From a checkpoint of a small transformer trained on Wikipedia.
Size: 9 layers, width 640, 5 heads of 128 (1 for keys and values), MLP 2560 squared ReLU, 106M parameters.
Architecture: no biases in attention or MLP, embeddings untied during training, normalized queries and keys, hashed n-gram embeddings, an embedding shortcut, learned residual scales, skips across layers, weighted sums over earlier layers.
Training: 542M tokens, 11645 steps.
Each number is 500 + 40 x the weight over the matrix's rms, rounded and kept within 0 to 999. Layers, rows and columns count from 0. Numbers have three digits each.

# down: layer 5 MLP down (transposed), 2560x640, rms 0.217, rows 2215-2314, columns 128-191
# up: layer 5 MLP up, 2560x640, rms 0.296, rows 2216-2315, columns 128-191
down2215:433428451514531530542529475487509576413479481445493479489519505453553529561510429528510569521549505469498514520578481486545585448483468457518486543531464460577443498457494538458523459491493489
up2216:548496445524488521469554477502507473457498520446495512492527463516518512550481464486424496476475504546457584517505448462543551573470420489496481521571486504549512513480539481509518493470506513
down2216:564511520438461501552498474533439415549507473491463466498540536448450552464466475550520447511459444575507497552528530528512515498543474533535530482528493521469482466426475482488543487524477445
up2217:514518529461491501548539468506500431504541486489472535513549619574470507487521454558465491569490533458476530498506528489484487529550488557470501464533455444479548424533538531502403490466510534
down2217:480445467502435499526539501500534441567502401485443514453523537440562469494550461489500519500487522425539546512503453459488591528490488530505534510513467470500500487511457492460542574481415419
up2218:459440471551438448524520528483521451496467429512513436527550499504427456424511579496530521520563456483533473506557506510590557499447468513470478600546539462463479464513566438541463490502463511
down2218:456513496570520493506531460432557474526561546569529519462534474523495524491528497528468442530524526451531462482521586476595527443493493450432525514584511484452436444448494490465456437562528532
up2219:468528517456493564482453496468426511443486537548510491568514513488491439558478501457462515492539506545503549469477509525465465486508573471464510450530568549557518431532530487511528517514527516
down2219:416460482523523510491537479502546444473466522477527517484469514530515467408513512422425511460410595554553546489418461574533500561483497515539496474499490546498510493514513563502478502563507556
up2220:518449517489541508554454562562507497515501493521552548486459505385465464439514402496500621459533409562507566549483468478493584538457525498463436441586483496509475486524530489462574446449481507
down2220:539489533462536530508510439511484513569529494529465448484496492569535500512597579499581473540454490551526492497521530543470438513506564484475525510487466473526507521495428438479514505478542499
up2221:583501517579475504487464507503519573493526487498508475464567488525496507505537488492532407526533532473507467513438473560530468540471499438567509552521488537522422529508520494481492491513422496
down2221:527541415478509457474492453546571509558518444540516438508472475510471508497463544430467456474477563418426506497493548606439487486517497482512475533454538525506378561486550455483508515509478498
up2222:504513509512547542542524482544516504552507491481574496457518471480467488505401553478457538502597478538524520486520466459478518525508453510501530505541520496464523524529532535526540452519555528
down2222:506500566480571527484446532458465522530492561450484545505408512488492495500488520486505534499575487497502538537520553543514408499482497488520473478511518509458459483531550499500457408445421478
up2223:529463516428458531471572550510436517530514491434486484465552530463423520542505498539507461547505488505406514479408498460518486452497428533438557520534539522475507484505497528504558481442497421
down2223:448497488467551485446521491473461509510522511532439436528523504488513500539547504506533571561476452486497486488515456580494529553484524466508515493489507415477490498487569503486567568468483496
up2224:468552493488509493528557535556506505501570443460518478473449537535515546500546460483481481435529434453434538449414502448442437486473614494439444486525484455495599502472560516460526536462511531
down2224:500555539497477470539561513504467537538571466504538540533492516517467460531486512500525533414555523461519497472425517495522509517482521515500504560473479480485523522513526460492497497550460556
up2225:546577578546575540557472464534543456529520516479477523507496516525474553422542499554406549521517497530544542503411486438541414538533518428539484487418480563489464588496408514464475571412460563
down2225:499444503464484530505512519467528422482432533417422458525498556457450494453505488481550439519457531597496495453464464466485519563536525620496399512531444455484529498440417471432500505550530454
up2226:493527500571516483528560444514497538543494587553497506452515530519447503450494457479553464491463513522614451510523510530514512493466471447510498536441488472573577496422465563481507508527526521
down2226:522491464581513553504540568455491414470505518509490547504479547468488468470587534435505499474440485540507518511497507534540493497508569523516524484449511519482492519501461572516527538575534541
up2227:482508525522522441530448427510577451396536664545525542500584498541462532479508510402509549530420516600510484476581455507531514551487476476522530546446503462428479438514511532533577494465468505
down2227:499438461510506499592461537507455544550454605532600425511439455426482461422498438542497600576469464473535517469511546535466498483516536533490545492451488453472515561474509494506444539489495515
up2228:529533533492494494469514543521470503562500491508491470508530493513496431432483516471502462529482511547498558490499558526474495468602526462524522446461495505504460550528535566532545560564491502
down2228:555493491448462496495492497458494540450518567437468500491506479498534514500566534467487501506505515462513542462462511486472532524448514539513452442492551442495501470497509521456497459454539436
up2229:500549496533550476487464547454427562513507484466513574579517509513511541467478473559500493475424494528513493470484482468467494534529554502455505483460532500557428456481566540437420511537516518
down2229:487472516546479595477511511489432516525476498486519510503456508566488518505429462492503494547500517479538533371553510525549517501493475448489510528472491519478484453439565518471469502546434512
up2230:512464452471554457562479510489362527475511459454508546480515529433547520499509535507499542459504505481414478513559409462478538551551638529563500517531490445536465456543458418473527498450494477
down2230:508495521570505508508468453485496552469524538508401490514522559503546558474476548575431489426548466452509509494551432540466485561464580426498472532618392437497492473475511532369536588504486495
up2231:412513480475533466567557516508540511498478401528501537501507516574517468504430522563512498572565446463492493495426467501576498486501480515428544476502472580524486511452459472452463510549438453
down2231:571504456468497515511486485491489497491539565519417560488447434500527531430597492572405470510444515526549576538480469412435521450418469550512513388527506469512431469484473517458444441502490461
up2232:502494479516507521531481426481473437420476516556534539500543490499496476549482557509508418522516516542495456540487566517462536478413456570577530485502497456453461427438561540516529455521553535
down2232:577495506495615583490397445500452592544496507540524502446404505497581509499505412463501513457493504500418501469456542496519495531484457535517476578465499441445452462576525484432465499436477467
up2233:520455497477421470493462487526563486423555470534537473503554481493434535491440557503501527430498479490474512514501476528536510505561514531498438456452492509554515536505461527494539453469529465
down2233:463484502501448537465514518505585478502493511486475539525364488463540488543556537507485402535482460490466482533506509434412505526470513533433523544481521475488456483483548473531476482518490449
up2234:542506517590466464489531448493585509518472464556559568501517411522518492556433443566500580477594482334552443522498440503591504573521435505517493523513502432526536518523506493502450483391515502
down2234:515501488511539473444466433499499442450486496540444488505500444417543477486488475510531524474499455475557499474571486487541555565486436599513485561582485507478613465481506468462517501467430545
up2235:557458558500535483551480563478476446580502525456434519481470429504532451553496480510506474549481507456486473507434503439535570521482566469504553526436446521474468529495564477508479533487451455
down2235:453559528453434464469541539492555577530456532515556462505504507516505544554471564546492517610566535500539491531512516404522545485502550451398497506532571468524492505481546488485462440455494489
up2236:551460522535459512515528516553614444574449545475570514474526586541528533524420501465535447474487494484470476542501492542540549498496467504569492463498532538484451462533515490482493530545526493
down2236:497469517598524566443507414478511468443484541498464525478523558509597462561375518412522464594514485530524545495541463528476516534512510526545557550520511464499391512449526495499514492499559549
up2237:492477499498581459512532499493511548501489529494469476497483417522483481493599575557551462460526438524538482473508486465519518518518519478512456456478482515489540441444496555520413524503504470
down2237:514535492495511514529481537565543501546510566549442476520534494536532474599535498526505510535489497531497505530527477477484528492446549562481530581475529461543494476587502508485536539503515499
up2238:576488464489537454476470560479486522457500440519442457525559470475532471563498446584478522529449466382561511519517511558413458542507507544525479508448480537462489481455490497451484510481585407
down2238:526453464462555424415457500525452495528477521469467558473535503546548485507526476461477548514464478480480485488513483466540535564509433517457529556474523499464436511498493603502544529498401455
up2239:518469505491420600514475463449504535498466506505511497453519572512494483486475549457499476511498526461478465565506481488448481440495477496466450429546522455484529483507472530419514505469558570
down2239:471490537507548480497486490441480478418525538479520568512466519500538563470447472506457464511583511453525438483432517441506522499510528498561546434425405505466517446496512509522515533497499550
up2240:547492419444526520459531465476521501446507458569527466480509454539490479500459472549464477479456472546572488555460550524535540453454538535467529522499566500471533526437522482479453455493483449
down2240:473499450473535458495574507499498487431540568524512568510447547551483533520460422514513547548526476457555508536469530455512534470434519494446572542559504550472532474495515446481440515422547456
up2241:488422518500466414600494480490527481632487447603497511530466421501493538420481426437498491499588532407558530522468592510535467517519572408417431427514556564510475511534450532449528488490544502
down2241:519500501517500540447530568467495465563544535455490566382556533513543532506548481504465486459445531475505520540549487502536475473481503478533536525488551472462530439512572489445543515507482505
up2242:493444495480444503490485569541461508508513468504524539540499529504501503506520462540544421536528507487503490497529524541512522500517554490545522448469520518500528549493511458462427507501480488
down2242:498588506496505486508472469529551495492516539572518469462612483536482535528558478501537427515443483494504481491510495437496468447643503519487478486583513530544509423480434476495549495430551493
up2243:507505539553495488519615519492507497474506513473550531527540497547463553565511426512489500434484530516505479488505468518488518505473526498450536490488513544514479439476487517478480490452496442
down2243:515489497623574536547514505470535469520577540482524513473506530509500519520554446541541566552449477487500557496487525492528461528443493524452469478544578503445511550552526508520524457447496516
up2244:523543448479540449482416488531494474532487480530415474472465450489500535422508426559489549581486504504484461555522566580512501545521517493539534497452425576510498531504423489495458433540439527
down2244:521516523435500425472530456488460493487496493540527449458456487498456560450521476472459525518500546531463475473469547532455512484508539492467548551493469523506453538484464514520461461527495476
up2245:472542545509472579454426538428546464523550472530413437404509476461514528478419504475522451551604538517513540491489501438463439472424480472431489484460490449490464502477457469497509457509463513
down2245:541471482489472454563501489518475482450525581457509470534510414448490520486585486488517537484521415499564489458474525506469566497507509520503513467426556447537409486464487548573555511479598510
up2246:514527452431479471496488454438432570474527543500451513568516536462522491533501478525487509517410543506449464564492479464428554491454486504513424505488545536509482473479478514577526566487488463
down2246:501542474437510491516505445437541552549619541399473524491444545523507393507540458528486523479478548461453488548520553437450515477452468501499429514519379450566492520506512551433570507415526487
up2247:415498548417451500589522495521489512490503529463508386495475504520499495485475470492510527483472491490471514447497493430558511423457477446495448528460498488490520469496487494480514544575471572
down2247:572573462474528470496498610405494502580538530490474529486513470499531461517475484514427465465529395465434519518472517510529527475512532549470475460564480498487580479520506526554524571486505503
up2248:482472512525528482554505528585462485527492450479469450490552489429478500467447524548513537494532525610476547471504523547488515551480462495546569458522566502506549532571530488516480510462544455
down2248:493539513484481520531531503514587498538472477501535528529525497453544526476494455533470486509486506438511480470466391469482453518458501532492462476496548485490522494590510539504535594557473534
up2249:558477506465523471474469510455482532530467440449462602485546545484592488513494449441467546492510428487463428483554515513468482542534451526514514486525517447587496535520470427489468506484549515
down2249:510400536478619468518535502552516504543569473501456483481512489473488488528491528505492535476420501459479514521538511593529501507480527556535494506420459540464470513503496464586589521506439527
up2250:483453452470484529519556454529490556503487505485454558407588501510487501508473482532452416492500502546486511473488467486578511555469556550448521470473542489463535492474471534532522488543464468
down2250:533477513521461556518524453461483446495565484461462485449455505515502566573512460465543583572516463505485450517555537507500475450479568498548562483434516573499515431517505485522496488551449496
up2251:492500478477461520447533547517536489464512430467484432565440593563455571517516444559466484408406540493497471484529458474518505467490452603555437581479530540477513522551412560520530458480521484
down2251:484460477515445448532461488550480567482569431488553449509470547474505553519476490547563467527472559450456509500549454486511489510567487515438504466496500591501514492567499510524470487475521534
up2252:445468481545543567485390582443448486456460526470547523524515518543534485471512450458473498505532431539552457492467499522462514484491456526545454526428497516553507482563512513519479491468456503
down2252:513508512550542473413489526546463536539539467539455506471541499520561537493497508438543544532463464491479441529507534484495506562511514421482522510460446472499515478484494533475467547457533438
up2253:504471431603598445569533574531476494468474514474470589487527475545493548534448504486465534564488457489566517577410492528540559529516523407507494543486516484553416493554453554486517468529438506
down2253:504420450472546491527409499571493489473472443495512536533472487426549518510427549464458491508451513426567515449499490479524518490533477509514506458517551508452540486490462536479574528544458487
up2254:517498530512555526456514490492443508504556507511452540425472448444549456530533442562520491573426423514493509514516434438482511394569502549492489504448532447601466539534512489555570534536416500
down2254:495568489524452517476567475515460399537453517453425495459457440484475538551525500574485509548472596484471510536562442558457513467537445488604536454402452558519492492473491498444483562498575514
up2255:457505511498454476525528457509593532526493448473532481415498488594507468578477519512554532540521565494543518524545506428460446459549414468496545499513509445479509507490504473534527476493539493
down2255:493485528529498519457517516565486516448518438498508473510464488566479460533569510509524517532475511576505460509516484544514514479570504504522466472490454479570521525488421461521439446435491535
up2256:554457504464547519526488469608455453529475462445436490502495486489475430551449511477536544469447486518469489547486503504431492533578524492528459486463511505491494578538486462510510499448545413
down2256:508482532520536557467526492486511505487490512418475524523516535529520582549443512534581500552508456515500519556524501395468395578486463428560469458449483507484460497509508481481491499421491457
up2257:417569563545444482515580478514435517498471564522492485472523507500485483531360488519483473448575524489522497520468512508471623459460525524504477478592504518470487464508485553469451476456445426
down2257:511474609552473514437458512505497444526461464540478521563473567470498418579547536491528521512520488493516538539523517549563544530476500461450475445569500444504424482530449542460526487476595458
up2258:479517518564540506537491500478531550524521438552454452432518550480428451554512510595560421523439437518479488518480543510573476516500537465425461496532504485538473478533491482496525520517440451
down2258:509466537489563568526502532562515488569516534475460490464428482456508462538482480547501453510509481510456579524504508453549516470497510576461494531518529510475503495450528520454595497499480534
up2259:492419482484619479488520504493500522515363548485544511505538454512461454528484485556497543461480595521471502511484457549505498499549493500583483508512520490521500515508497500577460518533477543
down2259:472503508544514476473494478466536538465508467566542499497499508486547506524545503521531468471513483561485515522434501596564465510522532502429502494448497427441532512523468548459403478469577478
up2260:487432516495478450489500523446517462421566464577449459526436498503518470557501493551503475482528485469512486449545459505448484459512480512520476533511525494540497495569487459520495568504588474
down2260:505425514462528459498490462482441504540463528591462501531401573488532519566516503502547512516493523452467501540510557498497513504531517491555524545489427450527526534519489516498492522459511581
up2261:439457450511507509473359495560488508527504543522504533537490506578400542491457517562549510502502589502510481472551476498528484505475554451523461560567511413460442477526483526460487528554516464
down2261:501467373565467459467524507508517550446488508532551512529555474478493552394529577519486541482538542430487454497494498551486438482490470533527492536497527490442460457484535486508524483447546525
up2262:465517562447494484565536547591453480544547522460500486471498487471470524487479476508417480515507498518499449500444525461514478457525523465427453513517495500483537518446515485530493446462487498
down2262:537473608457482514478534538536509498455548468478479485549434542534440490487514494521508490515450472454486520467513531534534506529491513439441516500432482421473507522445474547485533480551460443
up2263:500513420562520512494517481486552528464514560436511519545480455550537471508471493486494536465523523516504487470484429528458496531434502473508513502494467521472484491477494550501457525490535492
down2263:499504477530488504576549429458451573565551522479503468499433502508566591471445505510586510510471495429535492528479518553482460455431429515511419574442476480487514474547422572469460466448464429
up2264:474513469539487529561521456586481492498528524482583479521488508510537541495547457468484504506518489581455548529495524492517512491486480498527525576487529540509511443469425488431527514459487505
down2264:455509478503518478442542491512492501467470531499391560515516521489522520487495484438510494497546545548474487528479479469472523464455482514520498495505516543443431455438536471510513484443464477
up2265:552506510505569576501553468502555577566409470502554468486500482538574460527503486509497485483470481498466456527503498475528530506519436551524457525492521477525466521551528480491484477472509517
down2265:495524477463510495533470505597563499453514465412494393476542463479506494541524526440469540488506493438490446518458421476557519491513503556522535475509550517531489532494476539456576486547555506
up2266:478457450527572441508499538486492493494495486534522506539500432520432472474518447525450511432577517463547518454539470432478492495460538541494477526506555491481474424472530491496442520511517467
down2266:562471528476561464518520476547557475534555474459532504546560484462510526463468431564542497464485511492461522497533447465552432501587538447490465437523571520431519488567491473494549468507503438
up2267:479465463422636538573508552540545456483568502527520529528457519589446407564508459562419486472506516561535428461542526498517536482435468411460426496495502520458528491480466565415451489559536479
down2267:441529524459568480522517489524522485529513514549499467468496515550491559502502424555456492487464567543512465380511550501412447531461421468487397493507477459465483521489548514426451510465495495
up2268:504479507522496522451521527498491461471527509471528564569491464465519455531506534476534574542478511465518434475485495527482517473476550540466490458529528551565461551489476553494521479478411548
down2268:459546557494505509450499490493528481543495476535520481475471434521453513502555535516515505466515494413476486450519489458435472417507545470511524554450458484532525478536541509507420510528436576
up2269:467458463528450464552528558494517568478498609516471453554459533523482554526507439488477506454419542528471573533550522557500568561502523586472491537481504429521466560483504509493486434539414508
down2269:496474498550471625476475404465507445527507476511536539542545447391564479461446482546547485434542527520527501484522509478509500523457529450500547480536514440531535577518491485494537448436484536
up2270:529462550549452523465538475522511447530564489348494522518485483532471451469516489558496464536430464584512475544468450473492562556502463490478459517534498496491400435505453475478537513484517522
down2270:539503519530550563506472507496521476545540485458462502508494537524465564507486572501524495567531422539477471505535472429495476489566531528472546522470471526559460548482454506545610516429576469
up2271:502518476454467556486502483377469449506518558499486561527497498436553551492504525478530590504475462494531458446520540505511506501567629531471549477457446479470472541499493471539528530601446574
down2271:508504438429432514453560482585646606482516510483629384576494516561582518558464492445481449471504473512489545493550531483545480527483523499525591515472597547467492542521498474484503576473540488
up2272:530502503496472491493500530497531430500563469489484548442482498525463467576501497432523521498408479440549465527506621442552503492474561497559560502539542519457505498515486540506464495539472517
down2272:526508525523530519459457499507505515538419490513487514488481475490565573453415560504473547546513489477509524446497518524466485479564484525508538488559523563488489509513532492511514417526471539
up2273:541524481518483548476473473551585460529463531471529450475542504506563582541563446582477495501460592471492532478515443550447543469490503535516447543519554548504578462498544547498509467536475532
down2273:501562486515514462449514477402519483538539464467518542482433510458546560504492522475442520509419506510477523576505503464384513507490530546522509475552496519572507508575602565426494519488580546
up2274:481496511467493491511463493514515529510493483429455505494484530424484515547487508533454470465547485520465474538518504493542547536550490478478450461477482470543503497478541495482497494509432555
down2274:450516506453509493514509492515501550545531491560521517506506439430532561472483471506559556509526490502519474504538553467544524513519414493485438493480462435507502477493543467460504483528519419
up2275:474526463501487491497533455541464520590499485576423541480555530500535539467407431471545512435489522491462500509514521461546543471489479525485550504484483512492469481458474532514442537483471547
down2275:504492453516509555497526498516598471491504554581456560484475478450516511509452433499511503519513479529521481484478511504521494476454504560499514492548456518457554522484452503495570523475469486
up2276:532519483600540466452473513507540553477507481428541467509511453546472432545475530445525444481537491542466505445530559490498561493517421465491572586527543488528540480423511550439536509509524510
down2276:476487492494459587459522444429505500526550534441476521511538552605478464571547416498520463505537518529449494405500530523446609502482488508515501544575447571463497525515496551494452500577491477
up2277:529458395482550520514472471538544447498459533469405502456529515537474485518522495511550436431483566543534480466511483531518521481560572460513514522518517445536407517461505577535459512477580443
down2277:571493513484454427532576479454517597502464428471438454441435520500457528541526537475471541519483439492591485476498442483519517476511528546475499504513476417513533472485500500508465514558490485
up2278:567502523501468473511533469498445519525519506511548433503514538552481447570465502537479467511442417464466530460474479518518439458381471451552482513500488549488541421586529481516539517526527478
down2278:424545534432512528585540549544518488468479503500504448518484463476442485491409529466462474434474444503491484369534435521545548454429475475442551515492474537573523478561567480509470523545499545
up2279:511515553492522486456502483481497505503506499517485466472572487573531517472514536543491563477544433476528542475537500512469570459468483466420540591442496490477484491514515450513415498487570553
down2279:490506514492507498506477533465431504483533455523503548430509523543559499467473491504520566455484566556524535496472548521471500449514424497505584485457509533471506485466453496479385577484523554
up2280:461540509462501534521450502453482459489535506514549589460501551528530570543507467514509502513518428481494455457509553493501494488542536495493483513546502475437465480518514482509488482447454453
down2280:565437449475491524524538457475512527488521531478500497471487497513447516438534536441509499523544541477495579501500457457516464506458488475468461506508517473458543484518492510511519468466462460
up2281:429561481459466457495489497543459461531480533480510547530525506529518519467473534481480482479596561552508489479556595475397522526518403503503520433493465495470496519448551505500519445445510549
down2281:510550485522470423489542478491483561562475416486485520530478467536472459562497539479483427463569436468471525475512492540465501480482535451475562516472513626603487521491510482535428526483525484
up2282:504524511526509517476566449545508485534519488511498478559553423433505503539463436491465498545522460518510472538464472526515497477498476470530542484443485521489434492503450521509494525474447534
down2282:470519456489487514514498520530461467479437463521506456515499458492520531506486454517484492495455546483469488509441479457559517445515542577522505451480525480521518538476481458487494500512467527
up2283:505500536505479489458545530504564489513513459494608522493497464544525498576479503445528458453545460449515496559473530534497505458489492520485507489450540466463430498453525536442507526485507511
down2283:500530430497515410494512479498440386454490488544519535551550498588504449470487465424545543557460460525570474495409466517542542455486545523476486450426482501496500566550481469457498526495495507
up2284:480435417468497549478463534554437546498465457414517452474469483546474442499498579439555528497480470541537470534507484492477477463454570468518484526499459491508508524472500414520507496487473427
down2284:471523513485488558411521462457553553517469532449466535515426506514441468529568448483470549550507476493544465531467491513468510525451489529492510498528514496470473458516484556492475476503533549
up2285:472469508477481495492473440482533441529518504484478436501504508495540435603492484465499511513537512530523496448508510466493469529451445483498502394455533475478510492491487522461461495485564492
down2285:480498475434486501533460498555479475418501538508491460509493502516471540493406493567538479456477575512499464530596508548551477561463520508455538576431488490479567469508451458517453534407450490
up2286:531525529501504429494462462429481548504531473498571542468557485551510495521499497523539476476557512581472569514416454508459482498512473492526423535515527550477529419569538578551542491493454470
down2286:491486505559562528524484475486509533520546485482524505555543409565483449473481487543559501498481479506458480536471520510529519561466462548470485565452530495460442480501517454535480467489507483
up2287:507483521551534446504496476568453411481531545489510502596419542489599514462488473510453502475498504470482568450571488535560537539448519426526509442467536457498463511456440470543507457509562450
down2287:463522518488491466546507540491515455563460494497473495550419461510503522501482485526398470567458530482496551503464479487485590540547544437508463453499533464515470441473478532540563453524515513
up2288:422498455462448461574479454544510459482439501532378560529468561490518488584565533501503436525558526485433398501480554459524460578493519468497552529544527557543432488457519442522463439524522491
down2288:510510494484506525485480526496498576522521530483424475513522565530476469484559484493575515496523489432442514495467578457530486506485531535544470461529537455497486519490519478535514501510530491
up2289:532538575451521484497595499539490596581459527453529433471548516549478500438496498496506469531506503480507519506477497538444523456492549525547470538468522514486570524525490519495537454468530465
down2289:479500474537503530528519404499488463502455557508404527487432442511509545518484581460493556412497532458553488437466474550444507576503588457462422509513454536550551480529463478461456452555448580
up2290:529563522595530454520622485489496506508506461490536521519525435483457546459482496516451516534469527552546493476549480381458519566512558437548544522540439503465540435533548626500533529497517483
down2290:544504499540493558509527540497470592446570467469512490467450527520476550504528445514524489484535488542596528489526508435553471635492438565484476456466490519442523489421493526497450540506538433
up2291:469533416522523487529434453534477512520540453499516486541534566526504505471536561474535476517540516517515502483427538542437532476508447465543481566533571576466448470507535475561477454520567494
down2291:452388516491507537563457463483554551526520449483492395543504602468455478495518552422593454527456489498478509571526586506422440548533560517416501519489438508572512564520548445527565556532449493
up2292:499515489538507484523466643543493510455561453513511446456534506520559572478515542529533514497548442502548523487447462523481439463503515525518501579475547497527546492539481469445558505515541475
down2292:534501566554507503526545473497489477516468508481531430514574447501474534452513495483523464506517568484424481508500490478495450509440474531491464547496465476516504514453517486469467585506541497
up2293:473531486572479510474491512533551484538476507540547489417454514521491498515508470543500501500514495594574448508450504478460550547510503474473506473520470496448482516456542495493504454539396460
down2293:541482464542525537558508525526461533527516426505497546456471506495526518490461484532546446506513497539408468513537503413537493522527577484516496541480516481498478476479487483443501458456535514
up2294:463479480529499544466526449465505513493424522442474506548524472524557489461496491536504494484530455471527486437496468544491489460525496527497489506560556515512511497522539468439455490492525537
down2294:470521531541535512464495543429548575502472458500457477500502533422489503553477504578455457545454586510516462471542545546486440519454552475516436511496580482510507454520486427432483543497565471
up2295:470463513476547504489492449525476456471474480472551555555494463430494450508500444521537436511503439548525486485471497526543527561481479499480496506403535579547549468538498486501579470493494451
down2295:513489458542471466521494424485494431463432459445508551487562505564485512475521570503484523482471540476508493492522468492513483540516512483496539481565551492507491575519472506581504525536512548
up2296:457486513430569440525555447453426484522508488553418462507503468447503535538491454435552526490580493451378486446515480555487536482538502523555532526505532585526462465499505443479461501463482497
down2296:512476516507504537485468509441374513534531413514496488455517492496530448464546493450495530505430480491529568412589451505506496456493491454499524471502555537501545426542506523558481540459520490
up2297:502527507436477524490450497519467462535540477514477434452522449531533520531466463476491437527506492518478492511433492550606404485544482411568414541499486512440491489520558493445522509481508475
down2297:564498486491572474481523545460573498495479481507492513525494541475503483519544511491501477506458512544508519506534516509467467562483510506425461525504494558540483513482538509470453522539474557
up2298:484529478487532513497530491376430508560528517520512493546476442424547455497516491571581503441494602473565499528533496473500448479485447541483515489498526559508491517458473388560443480479560466
down2298:468539533526528499485466482487521539524509543529502456458555469496478518463426465541506474517440504440510500512470465493484542464468438503502512519483488476423473447507580490542534574480503482
up2299:549494503542556469511534535449526549433561511500526518501461522479454483527489519510452475563395409540467482559560514490492480483486485467487516442518541490518488521525488473496575569497404517
down2299:524562486475435523474459469480474463497516539497557520475491511411477493489484517482396477469572526411518510515526543440485550477449494393456487474549523485534514513555477497519455510502469457
up2300:541484418521446535505519449552493508524437497471528494488459411445463488544501545470476521501577510448475524475540482468489507515591512466470489558521499464517554534482519498515450517468523405
down2300:532519559532492491474541528492548494466455557495506421487479559519496513476530483510506487448534508525536538493501572498464496456555527463475541429508472486499526526500507450407500572484498481
up2301:502496545530550375470400515465446550490488531505466498518511519543447497568585517488584494488535538482503513446466496543486556536480426582477457562544492435502450470457523562488479455444480481
down2301:463518608498502443502529428491474477441452542532499471484501531531559527518506549545542472520456516497412558477430567506473551506539474546429462488474497458516556486504559529454490506473502485
up2302:553500495487557494468499496464503461491441532458503444487489491509460515522530612512501449533477474513434539529564466487467488507435519492476487535524541515537452523435539511438492500436524568
down2302:589528462540503490514551530491513421575487517459509432430496434548466457439537505575581502443536455453473454492453516531487459450509503495408438510455474516532550423516506491505501558497499538
up2303:534449508503473483460505550518463446482507530497462516469521485487454531587447513585505479501475543495500537510511526517483530504435540459490569483464478477529483464554529459482442491488488495
down2303:529480492574490486461484505585483488453513527494494422518506506441553495390529451532518544523480484496528478485496510499484521529540547444550455518477469495579499529508497543507554501542518484
up2304:580439485436561474536525571517449508540518525536525422577535614501449425534494449475488464493513532563533447491494475625436480506502495485483506535530495494557552456545507422451541572442574507
down2304:561471442520498500500479558537450525540545526542553428492518483540531490555599467545483502451476485387503493500490515543451473517474448426466460442494474605522466524531514503508498620504417470
up2305:482495480427576501456571523470541448570487606482571412541521503534432547501499544504499491493479436534483526543481442471513431508531547489441565498497457471426484466546496531492576516465536481
down2305:519482521525543526479528503508530477538477476455517508516551528434534492548429521553453504473491437480482551491474469521449567522474509513474522467522540520514469525517487533398490531493579497
up2306:509492493453430448539450532517492529531512500500486445468521508464534462438479475497478496450501477435476512513538545488505487471524604488564496510476528506488521541481513432475494492544430586
down2306:529498489442521523562480516452524530455455437480420554489546525544590466547497434561542448551469441519515439455523475530491445529509525495475521507536580477452527490442452474513546482437463464
up2307:579456468513457502463530476487431503497406506468504522546516492479647460511476555529473508489494512596430374583536510475484429467413512463542502423504460494526417491473521510563520502468415439
down2307:557413477517526507512497537450510439532463457495415515555493451433474476502596545501545516487438534548426362501396470468525467473518543452505433497470542517466480471451473465541500475440553532
up2308:513504454485513439527582590489585519497515523575472529578553570509520487505466516481573459553507569574536448572528556472512508497519471525400486460551528511577522585427435477505507451415447571
down2308:479488456525574503475485543550487550501513460508545394447496536580512458510494513501449467575517527516447495494452424500442485468543451506519482493485475532501441506450455525421465492466547510
up2309:457480568503510480526454592531472569535473484412516479468498462532439519514507509544495483502510463476453470527540493469484544423444462518492557494515586581503538418565462404479494411498522456
down2309:576514431534535554607514513443592465395440491531494535542488460523525544442440477482468475489469520491545509513423482436443412479486464446447498533523499454440483489522510551447523499559515443
up2310:527562513504500463528469440487492479455557520475485421485501509499497530537530458451534457463516465493413476509436471463495473473471531477471538508527494601480611472537493450484449486490450502
down2310:479481502492431524473411504520516549511469605385518537517512541531468466460475573449454511494444476562477526565540548522548467536529476524464542483479481505450421463496464501537455537520489492
up2311:537459485431493502552418515488470539466473480494456541499500488516494490474452523459523543529477551505536514425540466498505509570437448530517516465463488472486530517524491552553455476549523517
down2311:481500450453501417486560537578525431520444541480571470532484480481483469496519550490487513484502457471526452592522499479455486494505529532477478493488480479531489482544504480432456522461483446
up2312:496514474516517506510546516512442483564496551491525536442480488483526479593451525427522492463484533483466489488526463497476516538501431491472488563482527519482608518489487398549587437496512474
down2312:497483469479548485501498472461522495496504510524517603522560565450504493528557503488493587510481413483542522506519536509454561549531500510537552464539500446547455433608523519518471591502450472
up2313:511517489467491477569452521572496540399485475503524476480492519569542505478530381529542531528537484514540569474483570461482489413487519548506495522447530456525433458485539502482501507485466501
down2313:489441515474542485553515470522444529434477441506516461468544483540534548468501567503547547522535558454522500540476525528495456495505438460473493518472542502441491528552479464479505578484580484
up2314:504474540417576514532578508509482560453431495490551498603480509521538561549451389577597522503508525532413514471539554436547520495574521510506480469441599530534470576516566527528490510539480410
down2314:525454477519507467531488462493512450519472559546533544428481517478501451425433502516441523481517458506475478555519445483565485517444519524552425483485399509595489509553520445463622544573432492
up2315:422533547533451478485485551587458474489451477510453538566487504479522550478502523446518571525540482494424509501490501519547461534466495532498523432517446597534453536477541525458510554451492430